{"positions": "rope", "attn_scale": 0.177, "bias": "none", "init": "uniform", "init_std_o": 0.00447, "warmup_steps": 200, "dataset": "wikipedia_en"}
Each number is 128 + 32 x the weight over the matrix's rms, rounded and kept within 0 to 255. Layers, rows and columns count from 0. Numbers have three digits each.

# up: layer 9 MLP up, 128x128, rms 0.241, rows 30-96, columns 0-63
# down: layer 9 MLP down (transposed), 128x128, rms 0.226, rows 30-96, columns 0-63
# gate: layer 9 MLP gate, 128x128, rms 0.232, rows 31-96, columns 0-63
up30:154088161138146115151147140079076127164165126155161163075114174136119110136121191105160111141130143135076146092128088185160151146124143121079071118142171082131142148187106129127149108104134064
down30:152169164149121119165133178111087130117151174102130098158105100147173150122093165165145136123132141115080087145101105145104123156127118173045177161137097174164136121062079124204103213083138114
gate31:106082131090118108126092097134165158147117154120128117175128135128138084130078139135150177150156165145110145138155135140106129124122081176096150122155138128143140125148070147137106078145100122
up31:127158205140131165120132092117093084095097054136138106136124135144130130147157133132113159106103126174132136134132123089060171072125229119125164120119109127096137141106171075152151131077060181
down31:076164121126164131132167136186179088117146095096102160095150100143167147088144115123085146150065096116101061084162151115138105137135163103165163133120149082126127163139142131102121150170199172
gate32:154057097055124130108097152100157136138110096149141165103112136183069168199092117181118158183152132044127120181105080117127224156081108088118168135094126126108156130168125065135136157171130185
up32:169126132181118128134155110114085134074174177121119160167140126164111143122061064072091099129109108138092139099085143169152105184177086101149131127134112164123079166108144151089160193156192097
down32:085134166125164111144122153151121124170162164111072149112152165140147154111142163088105148124107118117102191094096123105095127133122126172134142150080085162149140082153149138145135136196093135
gate33:115197156184073141151112129175189123132164195106107168152128129102168105086106144059105143152157137116120049089120166147098165085220118155131164161194146172137154128126150129104140133081090141
up33:137135166118110102143181173156123130133106164148143145129152112130219116138126143140126172130130108138161056120150107167114157083124154139055193135094087109101049122100127114109092126188123092
down33:140095135138157088220131100153127126140145087160211210093119147118164118098151153137131163078117076176156132134149097103075138126160073112111110169095113143161128182161094110106099138151176081
gate34:106114133106149106145105162131122162163170187122168137088139086056130084070141157087150088164089098079067119122223141138090076141118142154150150151149205172127165099135150097169180126092118122
up34:223180108164122137116174116127132096093128123075108135085105160121141128131140149121088108074131093157173072137151159183157149123107136175128084096209087064100083109068145115121133147178129178
down34:172153112127131151097196178140096122053133101085112129156077124047091172065144149183169117171088145134095109171085111093136125132142134141136141156080120118148104138084141076152072092118080106
gate35:076087101109143122104105189173152091116058109074130149162132102125123143115194119151137120232152082115167109150157198114089083122152153104155138114161111109134096127151139124153094098151163136
up35:134158157195166133144170125120153127158101144122081077126156114170124157117080143098148112110148074146124160103155096175124076123121163125139107120153141073159193114083120122148155117079067120
down35:158190160154136110108215155128110105127139136104110147094177151129116153082116142113151144124133122109119144138116093122134154129154146092118110071108155148149134105095114162145138108164129143
gate36:098122135104100100086148133143100070166161132134090139143128138121133136081084199096160114154165162153158109137091062079062134056181153071074135156092226106094158138143093112163090117180151136
up36:093139178150105118114128164157161116145120151086133091145127075113174139102123133089126102160156102085151107087107138158147116152185120158091154056089130088124079105124115123130095139123109172
down36:099168110108147134000145138128093102136116102086132167104060086118038057166110088117098139153141082138127150134082148138100095121168143059098109149169182131141091105108129084150129149132105167
gate37:163143175111129139073150111104096143093107146090123143150156131118128227080137102141080125107128062136167144125114152166112149188113193119142131175193149127121111119133170187120116123102112144
up37:135160234121128179077143112053138178127151134113156057130133106178140163079117110153078154160086046123150091145117073097095127164120185146140129191139143142087124130154095196182079166133035105
down37:081178159115211169068132167147144114116138116110115084181152106187157180086108051094170087172205055061119138140177181191183113143148087168149115110131088183089136071130079203146181125168135089
gate38:163134104104114151171130135113089148176119115140115117151123167131097133103107185129142126102084150153130090091164126113129118086061120186125136123140115137074110090146142129123107126157077114
up38:147146140155077141102124122089121108115130107144138107137129077155114103105147133119114089120093137151086114139121122139149137145152118160101101112156126146120121132117126127113149113161105089
down38:123153138116130116116173121146116148106074142123086161120152078110158130111146062125177095179142127143152135169121119081122143162135130112149123142149152107125132139097131122090143116145089151
gate39:120092108122155087080122114140149124125163107156084182110094134139118114154141195134028136146199101101164136142120204128135147115155075150053075131129042132210129112077114151093150078148157137
up39:158081069153145142104100122147107139141151120115166106102108108076078099137164142141136153110153112087101166105114151109149132041171109176121088179140095123093125049039076115144123091136126142
down39:177034115140153127172186069148131101132164100101098206111093125108094120122141171116103097048182135096089141139049175146106143119154153142111145099184075122146107183096090170137115136192102101
gate40:147144130160133129142136087170093117118121166085087108110193121148099161145088102154113142184162146095160089140113130115117109101149137114156098140096109108125115108136098143141086167145117144
up40:134143151160155151142210143189100166105106129098151148067153140087108122161125134140153115140139148152157118116107109129129130112130143057110181132146104092185170113121171130114124110105109146
down40:116074073156121122124087098130157093162133134147143137147054098137122102140146126142108114141177115102107137132131137162142090151144125144145154153107108124125135133110144105167099145087050116
gate41:081140173139119152176092134079137149169131096103104092099129147145151107141126125158111125150152144124109190123147141137082111157128114102132184118184091076158144041111134113105119134145121161
up41:145183154135123086160099121129077173085116150117108092111143151151186137094147123121083105118172141171096186094127123114099113135111068109114145111094116081169118097058136104157185193113140155
down41:115175141136133120173122137110106086145146114157119147104081136187157085119171137129137118118160166135091217068105126199127105131113145121134138135117128150103169119172137114171140170093150150
gate42:115099119096128190137173155165149223166081085128119133168109122208095089122118120096098152129153186089137153135110117137095141147164163152106086132126095182159043051113141155078139207139102142
up42:134097096162131153110075153112154140108128132108110133047133081125101149150134111153121061098176155136047109156190103133207170109108155147135165116108113158101151142112098164158149109148137140
down42:097175083101108144097090123107177182104151117147097124115145088134197129105113167151014140075156149143115139075138109166094224085125133185112168157147094094144110160160210197143104154171149074
gate43:135124107122128166114196195121124142094118178123115138142154140178135108127140171105107061176173111141111096085161095189103147150190161145138145120150064146138088129131120161096135160118154129
up43:177160098048099137140115156095150158148128140102148166111115128158125106174112109089083079114144093095131136100106112117143138167172184155134138133109137112112120163177125110175151130090162138
down43:120105128116134161130070114088185153109119102126078148103130082165147161061145077120073102104167151118147147140095091142153152150160131143113127108128104095124156140170112120142137151139133049
gate44:165139178097131143080154120120116162093179137203112100173217104158070228100141091145113091112135100114108190116164118105079159149116094087149156163136087148114112100140130110191048150188148089
up44:138135136129140134144104127151106137135210147085144088132138188095145138070154124095152073135146101115101131108132135198126093144182114139105156154114073181135150073165109067133157163138109130
down44:116185111087141182141129121127103084130118141097147125168176119104143165097123141178163095030128179130165158138190209107087115104093100202098102155156125116111147108144112107197104109143134098
gate45:145118147150142145091141130130119136143079160159113160139115158154116153136123114163179141144131103133134137071117129140122103133159137142123114110124112141154162151120104081173153147120115087
up45:172114153117121135169129159124143133141095155125057184133130110119114162122178125145093109117129109119125134176107115181149139106133103131145132147161135152127062078134153172166123179114160108
down45:107118138154147116118079168122100109157092166134117128113106135142113121134147114133096166109146128119129139108119134173146087131116114164150128158122104127148162156169144111142124137128106124
gate46:095113057147051145156119202148154176147107194115120148193138079179156089088115172139116078133100076096096115148136118132109161125153166131161109146135052130145121127082135091095140146152208101
up46:109117111083128132128116100156151125152218085121188124197112147076110096138171120152098139132181147122178175136110112128120089109101117139139149174150160130083110093090180116104164161095036089
down46:126112134152124097143068129098099130117151161155151130174074142118111085165105134170169193190139100028195085083121070109067147173135103127155129105161110133139090150138153162139175135096132057
gate47:045090225126171138162107159115116154104078140090164139102126153139083127103034108120151124084077153127119120204152098177084107149101186097148122133128097117168124140059160109128130164192167115
up47:142147098149173077083190188163109120121078074136109127086070150114101091181074139152148116179137109214074098140123171070089139142092106143125129145149055157100141155141184110142123146157157167
down47:127176178151048135108144161113106139109131165132067139135133159137146105087162145179094136100146113101113146134091114152155108116118122169099108136149150095181157108144114162119130142141110126
gate48:137192098141073126123132127156158149123091151129099072158105128135113135186161081118164172144063134212127119124120186149074114150153137081107073154144134098159159090121147097116098161122138136
up48:176161129110088131108158088105145128094076106158109136138151058138130135122096091074095153092079089160196116089164151151133112176135121127088142164119130144103134090114111186099090166168114138
down48:147127084157170157117064148133114093206148189118107136130073141151094136130135132140107183136142074125159133150122141165120094146141134133096090184072133107127111112147103121126091147147182128
gate49:105125100138145102112117145102085167097139120119127140107143147139081198159096156137105075191078139185106093071188127098109111143081128113141133092093125151193116110168203155195118166108121126
up49:173104134105125089185060150105079177112143105077144125087116086100119129111105134174121144094114085187116159131188107087086081093146113081109160129177144127204128132155193068173174207064121117
down49:114133107099149186061137129140115125130149160132154119084174185142093147134127140154159123129091203101101081104087167079125122185113128083176074139108117171106125103173139156198160140074051167
gate50:097168169160229071071114131073123114119086125092137133108126118146136160129082083130080148138115120144147164135084171133100156100111151090124090164071163078154104070127143090189099149140179103
up50:134046119123076164174126074206149102105162097151119108079178105168123164146189154138190106141107097153123087189129068107156088194124136124140096001102128162113078152127132125178153118168080124
down50:119124128139105182139121123089192070145066101148152144158147142127135135070092149181128111129150153103174133094173077093150141131088154092179083085087110137157128093128137173097087135151094099
gate51:091093192114151144119167172141108150067086130137110070060101081158064132076151087116170081115160077097190124133130133144178133096162196103092100090113171181133124109110070064128121164103164081
up51:179106102147144137128075087087211123161146122048100154193138135115132123069151079125133129166123180177129086143152171193109097177193109114150145194147059124111151123153116106145125094129113116
down51:119098194098104186095127132092175082071180153107149134104118099126122171088083190119107143146157143110112100227124154095118105118144059147149154102095164057105117153121057187163172139097156131
gate52:125072144157122138115088185184148125117106190081095089161114125150078128127100103140132101146178110121097115124135123126110115164111177118135115109144106124105139114152161202172128125128145123
up52:169169147082118112148125155111211138128187081191145122104167107174144118094098126091146199114069152137201144106130134130140171111135145126132092139115077138135100093126107092174131222158148154
down52:125097113117140170124175115165121153124112070122154143119165116201138112098138177138045129126092114128123084100216162165136147073136172095129111178208146118067122134136037137148112211123156141
gate53:047132083095193064151110143102097197193123096144105111101103182146147143115082137128102146186132181125119177055099097099132163079159170205107086129164147133149117147129153060183134105141106105
up53:124165143148096170161085099184096131111090128142125201135124115229142123090115088135073123096108128080108081140156121072091140182139123114136160133139133048143142153099097164157082177060178132
down53:142198127127168165221133149088139098164111223074168190116202116157136135172092118118115144184106159057160123184092145119134122131165120078189140138161118177188137112110080083112192125114173152
gate54:089102127145131143154104099153129138136104119116114133102140170131134128183125154119071087102123143117105189082100139067104153106155186177129173056144151136148116096168100106109144127172105132
up54:157151158099139123064101173150178112143101161139178099134144111172079140152126153076128125138106202136130082132154055111131094128086141127152120152181079120098133115106127125140118167128104080
down54:134128181132080122054164149123134167157153109161157105157162116165105159132150114131132117181114157141151134136157074083132126139150171076113135133131103162097119102125158176122129094099202114
gate55:113102132134136146119095168125124113119171119087068158101142144150118134148125125151126142141121096140112168084150103115144069171146112129171179105061133172130108062125143129124110133146104146
up55:207177121141147117157146100158154157142157130123153146110126139142129097162141131110159140120147134095127132202120143107171167111108158152175102138180095139119088206113122107069123171096156111
down55:147141104087106100113154107145100114189133099119114072121098077124142135121139175121102120110135130103180108154140163110100193128138150107122107187137126146101119175147132150139182095150154117
gate56:125126089133095144144156144130157135111163111101145135123122134140123132106138158124126159133132107103113115118167148124134100111177130072170159096141115144159098144098130122125119135120148102
up56:120139136131095135156135126144163116159128186113131095144111124127132089122129120154126110131099139138110095146140130142088120086118144126157185126113137119145145098126139173138090119067139138
down56:103140121157127119116144113133115129131121146155155152156143118114128150142139111137138079106151110132199182118096166183137131139178166120138117150165125114117120160112102143172111227147076141
gate57:106161116112134129097173129112096120190149103160132152132105116167089118131100140128103136137113096118181158103103124168137141216101125104157103161124130101137176143156103142129141094105148119
up57:181087142133121135169079136190138133104117082055099056169102127121119159157107128169088142150107138141094113149180102189122104098154124176151116096105138111191107112126095142118127159129068130
down57:193103137093115166143136112148130118097136111118146121105147197062153143111126139089118124137069109132148087141121172111091132106131149124178100123121204088121102060110119114092188162157150163
gate58:127121154108137133087117128118140143142099152125086155149122161122123140138152168122121132118128127114161123161119159129114117115106120118152125141125101110128150138130099140159129134137094112
up58:136109140107142179106136119153143190094108147099135135101134146168103115104093116135134097166112158123102119086192099150130107160134106170002162180100157193173103101162195142084163098159214113
down58:158153137115124152128146131058145136094127125133119054107139143124170108081111127166112125106093076188147136066109120062090117156150131127121084111126153145170091131174143095129166138133211115
gate59:108128112116126061121126048095100117180123136139141153123072065104147096125131136135102114107125081082130147137074169129122146188105143131045065173119106136049114136129095143106089093180176177
up59:121156094106080132161147111104172073139080162175104104135136153080127150123141118116149128122153071084133130135134140118141115075087161165142130140157064067087115137061131165132073113053112104
down59:120148064116107086120110128158156151132091122155137168178129132137138122123117162158125140081165123024135110123123146090142140171071090151105150143069122128092156129101105193110056146098113084
gate60:098122142155111088137153147177142126121128155172058087128132160148158176146115129154182057135167119065107107084089128065079114147072128081150154141181149101163135134118130184175154083127143152
up60:084164110162191168204078132073150144198081088101163092195126094126191143093153125162151187182112113131200115121106123143132133125101159184153115163156116114088150108094150103180242128101109080
down60:130093187155147136177109103131131129118152159152046123134087155135110085093163141087113063151179151102085103115099079185134134117108108178111072112158169163144084107119156161159175190168141098
gate61:066093063081151116142137101179129185114152145120063082159148086162073128135109190115206079155156146131104131053160108160146104124113200105159090160126197168151007136088104176115133122090113083
up61:092116170106145120147111188129133129107100109154150099100143108109081158104100095137091102153144130131127133157141192117155218135067114086112068102128116128156110137110118139118066120114133150
down61:117108119102136120195134123123066164111163059149141135202102111141129196170066115110167094112049143120108176107178152154129191124092102091156167125127163191141119116180155091146141167116144135
gate62:116125135146153139066125127159119181165154196103098126174130175141152091158152142195105153189055065103122139077111194148147128117104132146175144120133117120183115154107119161137164105133111112
up62:105132127146112130053137059166172190097136181087080170161115147140116099099196173178106171144113119163105089094173179142143152098072151126135131149143058123090137138149164186140153161142112101
down62:143133147164127130079115170151139116095134165122129155178108151129115123196181065195121136145131165188135182146144174113113109079121135135100128144094106058171104165111138123143090130136141132
gate63:121117162172141174154136156119138120205116110161140173136114131135120140140161132137129119147130154089066126138136132117118221084167130131123067118096103145142118151101112139143171077130197094
up63:165103123085139127068129181150084189110138092101150109171151159131110094070178165123111123113130118119132142131135142140093135185121122168159165091164116104161140098129103111117102142133129133
down63:141138150164094067097130149103122086192178056091114170099142144101092159144144140150172171142119168100135143124107129139120125137174113160118136092126085150122138077132191160142205120114237171
gate64:138112144089118057132120117162128158143159128221084171091077155120114121167091143097100163203154124074106130069173162142046160087118134108059141143078101134187100178146177083130111092080136165
up64:183105109129150096162115100094142132147088134116148201097145250137122110170142119143164078140158127163133136096142117159156146131132087092094118202140078144148109084116165101131156103131120153
down64:164148136178168082189156150104112092088096152122091121132144139150110091116141117162181065103148109151077138132154118159129097156133109143103151162154110080159098100145087084138072132125065130
gate65:060125103129141054179088158146125125106065158102069105122149143178077130113120146129108087193135163141095061082151109185143128149105120130172150075150146119131157129090128158156181130171086183
up65:135124135119109131182129156066137082098128126180118150101156160111156153144054255157135104143106171116132136137103106162067148184132076155107116138139076129106140097139102109186123125114079169
down65:148162167076098134124168138112156175130151140152103145171079118170087133113154186179106078168104125176100173083084169142092199190177093148168096137152173158088141164145086134128166121192191178
gate66:147135129138121122131205076146051164108128130139102104164146188177085134177115078146150105132170163213115062133186073128133160097149130108073141080140119151181173129100128123154095126165171132
up66:149107163140098153113203113190102143097104157155079086185092126145054129093070132196100132104132163102112123166131075116136101177147141106089131120123072097121203107120157145195119179144185058
down66:150140139170164108158177117179128182109076210107137121140166162109076140178136128134142089103187143153136177118125101131115103161131143035127123134111082131183134118162157129085101133146199103
gate67:174111115149095116161110149154056105147136159112145116170126135114111153128118081140114099155143126151127064141084111124142128137112123140140102100157137145154132140090115138121167164144148168
up67:121142147117129124097143172132077182160151130104116091129128133142173069099148116135126180086106132153102144134060094145136123112160118146073134151148098129151151134144129132126114182110090074
down67:088124116107151128157154110090137127158121083114095125132182125106174195113109167096127155158067146092143098092159142101156120109158094106101132119147118103140062155118112105086128074141144097
gate68:117151134074111142117124164092160129123134185117063039138094137143089091135120221166129147116163128140139100107142076114042164092130150110179151096162156152159088169096081146124151121156168132
up68:149137116160093113164139113074219138166137109122166142088140122194129226202148083136112105099124101110118140125172123140146156156136144125107159208087152122122158090105112111079123148108145169
down68:112137101079155205116168130148151185212147147142097144152124174138055142136140121091077150067148186113087134168096144132177139102147096135112207144214141109107120175131133158150195160178150111
gate69:074106104110074149124107151118157110144137146128115110084091114138110142099089171111116107136103131168113130157146111143114103120110114125122140108157054122163166151115159103181136085123132122
up69:160114138079127175142153192133084114181174135130114107099070083105192148133083081081109115159158124138122122103143121128109201087148125165125146091132123121125139125155130150165129116112132162
down69:117150150197130160111110178112114127113152133136169116102098121131133096113164156094112193113157128180118138096146132149108107090122144112082132085137098136167119113167147093196128094145214111
gate70:138100176162065164119100121035103161200154082114142182158146212191140118137113185133162120116166140125160123185172097098131114096112063138132085100097171090189100063155147081159135161147198083
up70:109074073169100127104131126084181114163125110127145134183098154159089139149069167105056156049060146134127083139182119167170146114113114168155175203130182133167098075111150102087166174125147119
down70:104134135137150128141117152090108111128101166075179130137085091053082202146135100102105091128102107137223166140137135185076108140135161099113079137109195195198143119086155019141126131095130135
gate71:069067110125168107149107172133123088075134177033171148203134131119165141114156180159083157153123184075155167135115165121098129141132144226145119090157128136157205098147150119133124131123139085
up71:133141080150089142097094096169112215068134110138085099143125130153135113154168061098153109168122110129188093159115173136169158093132107104076158143104114138199114118135124145140078190114124154
down71:114155116182146120102168127130117119148101074119116167078126101108135171181157125106140082142166105122131089175107173120121138116141159109089170188122172188141101173140181111094120146161127075
gate72:082157176150203129114178128178103150143125109099141121148115078155140109152114142108112163129142184108058159118145146104151085140156137084129108113148117148111113080119133088142118180119152153
up72:146040127194163144147123123144125084101130157096108085122095132062071108132135072125176131168134129109091123101120166108097185103102087102155156129161088129121123146073078068107128145099143154
down72:180133071155094144074108173071175103134114154111143087129121161086079113076124094065108165059143157159174134157182127165103211131103123192118107170087168114149107113118063090136093069152123048
gate73:035088089131129183172104089157166159204078092161128091170111188134132171115134148040114107164104161116121149141080119115158128077119195107143165120153157150107112175136166066103145119147127148
up73:109187117085132107138127138135106152105166165147130126138133147134112158075099079052140162096122137099186109158159160171138109145177157117158126097077169094115183093159199109127099097081141174
down73:145063167163179098180158136150164202127154113171117164138110145102162082122072096099126143154083145143108145159091118127153105171135137148164106126137142119142101107160140129137119132153169120
gate74:097145135138127118083122160123176165155117145142117140142157078076115123117117170155071101181125171139114074092110167117103089135128102114119155087154131146126241148164123146113177142096160160
up74:095103147123123154106101087153125137132132076096053103068108095177125116110175129164168118173180089124050099135171140087100112147102098127119173139138072136177113118097150070139133095152143114
down74:115162148165109103082101105111113106132139109145156156111112137091155110130189151185132140140153104069108131182134123107141122134082092145071148120174073112122118156140147168121164202130159134
gate75:124150157123052134071117110158120165137152194109152120248089170143099149096098123130133133149120155115136158069186151131174147095045159105162023120109125082082087143131121100142110100107105153
up75:114092069195142090115114185177160133186145110074177127117095126121095092133173129094166149157156095118096130087140144140123153133135085166195161195110156099140112146117147170144115100156193150
down75:164135120181078074146133153098170127155138072131094163165070123197157107129106122123079116147075161144131130105103207160139112110117134166108129092149151055122117142149175102148113112144115229
gate76:110112121129138143126097146107149162153056142140128127130102114134157115070121121089126067111144143127099112109104116116115110165136120083126117105137107087122146122161108130131129126115112147
up76:136119099110139178102113134142124142103168078122063136133105112141195135102139135068173077114125104106160127157139111087158150120140123111164105139104163199170174112113084089084111153164126153
down76:132167140159134141147117116136117149179109156152126169114129125171131128141151124134106140074144132174093141116123052162148117184139172121162106102134122167160218140124137115151081146130121134
gate77:063194160104180143131063116155103134142173198125176198085143178090149136091132173131102148173111114095141186099113142137163119100148091190107207169154091146205098121146147065170153096108111145
up77:106180140162160166096205125146069131126167099142180136148137130157109165073119105102115128172174136145124157166148121133100169132128154182156134097163101209161128098125111156169132122062122152
down77:174109097098102150120184101175140115165121181154025070104138132058111162139146116143125107098134136103094173094086122131158153102120144157135049150132134106088133107096058123150128131124061105
gate78:120132114145106133133072141136084139068093123173119098165136130198204095102139120044110123210141129108074111134134175098088133092122110115084106123145106104140188099151166168128078134139134091
up78:110116135110133166112171182113205127184112102160138096123186104154075175098155101165083029169203069077119220132178153146175143180169068175161125140111154139142107094147145089096149164157114073
down78:120135130101090172178145060124161155081120076135099110151121147106156138045186096109102084091131104115093161109125096090144124172178126145102133124172145091088097144083052138099104122070184116
gate79:100118133166111118125106125103108126123185117162145148112180085115125109117140155128110171185065113101058088131123093093065131158115125130097085079097133089108125137093140148122136132101159111
up79:102125180158126106145153169097144127158134144141117100134132147168139171089140169158116126169118114164105176153096135097117131166156131071118181095079122165173114095152175134118136139138130106
down79:145156150084179149104087134110123147098158136193132156110191119145148117113131115165127114170127076095120152122167079135148124134123143096129139087120128061101109081113157120094138138125107144
gate80:126190146169135147158125080136122109155129147144108141146088109121107203152124184171162077112113144124132128112098167161086107091136134098145104180125092107159097133121106159145102080127114143
up80:106140136127135100144155108116133161140081091119066101160087150176113070133123147128186082110141154164165143059112189190133146151159100149115163095142147068147083117073061138170104130117084071
down80:093171096090115094091121041101126140175146149166113083070125146133120140107110093109125094149138117140154108161072180174129169150181127139115109124128181130096062070113139138102144094130090119
gate81:157076125068091076150172127166173155134068157104097111145171145067050186164104161177146140152033134142166151070141096105160125143060110153117153110131106125150076184175146123118075144112141155
up81:156148152132160082093165105126076117077126133144093145143121068089102087162113133172130088110081096110159087074122096120156157190124156164143079113080088130151129124131171119136159180163110172
down81:091140111088132133153097071147137130155126169096160074165112107165140153153037089109137160136134144172063161168140145127105128139071105100117140163090133130080096107180179143080140100156193108
gate82:039178154137144064104184154183201084104152094151167122143133114136135103120113140127125113131161150083083120155180064108132160100116168186184142149120128190173138101109155126119150084165064133
up82:111194091148100155135167167051117157098123109130110098150140081146137076098085090126154139113136133136097159170122095085187125160125125105132164097183161136123162140115116177145090068147113145
down82:140112128128126157133106176157113091121096142137129137093157173066059140127176103109113126127133098120162128133123120211129124123110134170128075128121161143128165139159172127104151101088129159
gate83:145114162101112161068140150183130126126167133069121152116044150117057173100131132137102079157047101162141103155136104120121065167121137108163141194139140174151145145123108110144089210120156110
up83:105134141128121160139131113120112160104122179071094132159097054125115169135118190189116045098118124148149106131200141127118100091166152129099064126130131142151168116121086144072074154123154191
down83:102139145169143215107110133089144148215100075158135182088159190201118138134167102099119146067119103148172066102162151103151107096161167175155192093090188155137146181128099141109124119167097183
gate84:082121184136154164083088104091145102176139160138153167036126134143060150092164146118151142107126121189149064155147134147128156134111160165098092170152160191132120133142079155164093143075143099
up84:169149167160169182136108113128103128095100132121096099113076116129088148195139086043125156165113146098049107106150106139067146100101170120134122123117111160110109133103145144092118094152122104
down84:152075123129181104144111127052071144126123126134183126080138138145107051101105120153145072135134150125134130071130151137121106154139136161189123155125101154149103164149077149102109100052114156
gate85:132160084110160142172142129172154185114139112098126144116124115138105152150121119114084104129163119143111117118173195102138139131138184182112092176120142188154157149119166136103111078095108110
up85:110141094079144133186167058116084191131144122094108130139077159137106152149123132165093135077137163137112109158171138087090102149066155102098133128150118151149159127084169093092140110126068176
down85:132113104182196122100093072153088088182165130116128177151138143181082099093133143172155166137172097103139134082129098124155115107099109122155102096167145166138178107110142072181106076104122119
gate86:114161051147110175134119118181096163153108159132035139105123156125110130172133143166123170122118199134131135146086108106107137097111144060129183058122123064109137122124139066137119063157132083
up86:095156108141139150131065182167110103127081109080152140120122173173111125098104157123135136115185124150110134111127094148160096109166154122143156128082163240155071153055161129138135084149099087
down86:053179148128141135079180162140103091092105124094169136147176134167139158120146104088128105122137152174096160169197128171137164135148164154114137093109079165142118109089165129177143086184154175
gate87:156131138115127114081169148129162187141173092136124116129078095085116127116179105088066167131099131139119086103118126136127137103102171140144149098165122114126096128140071141141098124132128123
up87:098135147163102123229089120118129100119146125124102180117112159180116121092174129144184115141140074122189128210184121132130147061149177073127187130109176119109129163123151108114148097168112144
down87:169108133104114139104130184147135218146128145084129157157116141078054186109151113139139100116119140162080194137099116102146082107138147112113145159130154120133120149146105138149128168168086049
gate88:047184112102117115140125167194156136188136148117152151150126132233149165146077120048120148066086162099115092126156081107078089147209157074172113106135179100134131094133130086123158233087157108
up88:142056213115124128080195121177135170081170133128121158152157145101108127080189121184063142141138111125114177120152115122148081136077152131147148157120106118093148151081064093115112148163118070
down88:141199117152170141090144060108161122092147105155075184101151136068134209154112088093147075115205175130106151196118122125129109154144112108167126117154129159138129150137100132145117056151153167
gate89:104110160069110133124176119136133119169149128043110140186096162116098138145117146140106091106140162146092123122087128109121177134132097133152175156202148199149165140159115142151187113141113099
up89:140086122143109077069117140150149152113133133136177142108140081139155105100102109094091153101160149091079106158183143102191131166103087112136106115135143056109156084175121160151142117168166179
down89:109140136195171109101099122160139077181111087149167105141104105153114075170148142140141160174174048146141062085211115089126111079105118119162152093088132135042157155073139167132154113138125160
gate90:136091127138171116140186158128144162156105123123105162139140146137143142114079102130114140137139149110125144105137139122110136126156112125108120146118127134121165128166146123169147156114147092
up90:101147113100108169131105118194128167154149170105111118110141121154082128141133187145122096103132137148119143111102117128133109212081130163148189201177137139109141113102107110188127104102167140
down90:090086167097071059163148135136114140153152148143120056083070083146124114081109170154067113203152133137051158057195117135098099109186120212152120146137136131124152070088136021168143096136155140
gate91:112106135091100140143141116154171172116129136095105157151132156174166087134082126136142158155107177055151101113113121130089095196093216125165147120130137109081087117111132111094163143183156152
up91:120081108164193056114063079107091163136187101183157111154100108091093084141089188142104125124154125130139229139134039094126143132148041186172150175149164163118148100118087139192098081114125102
down91:151112154074124128141124095204124139120187138157153098125063160066099158095142132147139151160085126086110178156082113054133124114074101156140157160147130054110128103161123117199112106099112145
gate92:088113132163138138112103166130112114122130129090121137107128119168120114142120148105117139119129107149116135161093089172127130147123142129129099157125143166119122139109151135120154121114111102
up92:159151125077159115108123133111151067141114133122107124158174136118108135103100088120044165140163125093108122136133118105112068122137137162154156156120122118176144141127104110132110117148143130
down92:116126128142151125115089140127126103148141143163157127080094118151094103168144100147109168132148121160144165106106112195143099138121139139153112122101108140125154123180141109206121149106095111
gate93:119101124118135128113108124127138120162120166172132123117152141170072154144161127158123115138085138151129132136100134153143093138092110149134109125143130141192138115157106131115141123136128122
up93:108167183137111221131109150157131149119139104099128153122116170088081142121104137185070109140141137088122115098126135116122128115150113092112109143088154125066126157133169121134133127170124091
down93:135122139150127128122114139147121117161107162140140127125093124184103118150141104159107183129134119128127156115109130179156108148133133124135113132129096136118166120171141097171110109100101124
gate94:100162160144181100100130189155167122137152117136097158084137161132111138105147142172106113172136175147127137121149164087170101079150164070144146175170144174121091165076181190107117106094108053
up94:157136072132092063157083119092099064101111141111142114103145141135134154192121132114179062070114085149127177130097094085070157159109121106119105150142138077128157124112112097115183169058136118
down94:181125191135097081142136134132125092124120105124120157168209122090121137126118124111149189148080129207085126140127066121129134176190109080186126116114146113148141104130115122122112149184147150
gate95:127156106172104109152104105165139137131138151135154119142098163126104119106102122120130145108126144121124118113085180149066136163141170079127124120143124111167109186138101110143155127117120154
up95:131133139115127167087144130119172244163118120151165144096138130135133186140141108126124114184153133136143089138169105093144126108133117129129124177091121099161138148137132082128138124135104090
down95:143109098117115135105130174146100118123113107144145129148122139133150102162150176109139109185112134116132109127086124092110119125134105134092113150098145123111086104098135148061136124160122171
gate96:165104136151141132135096129084111148151134103114106144115138157154044097123133103103081112216149138129084131119062194095146098108163074117120111149114182170145140153039145121119133127165150113
up96:155139162109118165128160158159156088114106073129033148135109132094106158188094117181101090163128042184131132115071128091131135093060068110139123145121167136109108150078152110131157134131110105
down96:146153102104168152135112105159164112109127101065078115092088118156046151067170127177080140187116089193098130103093170105159120096076143094137155171071148185119149155131160117077079141068130132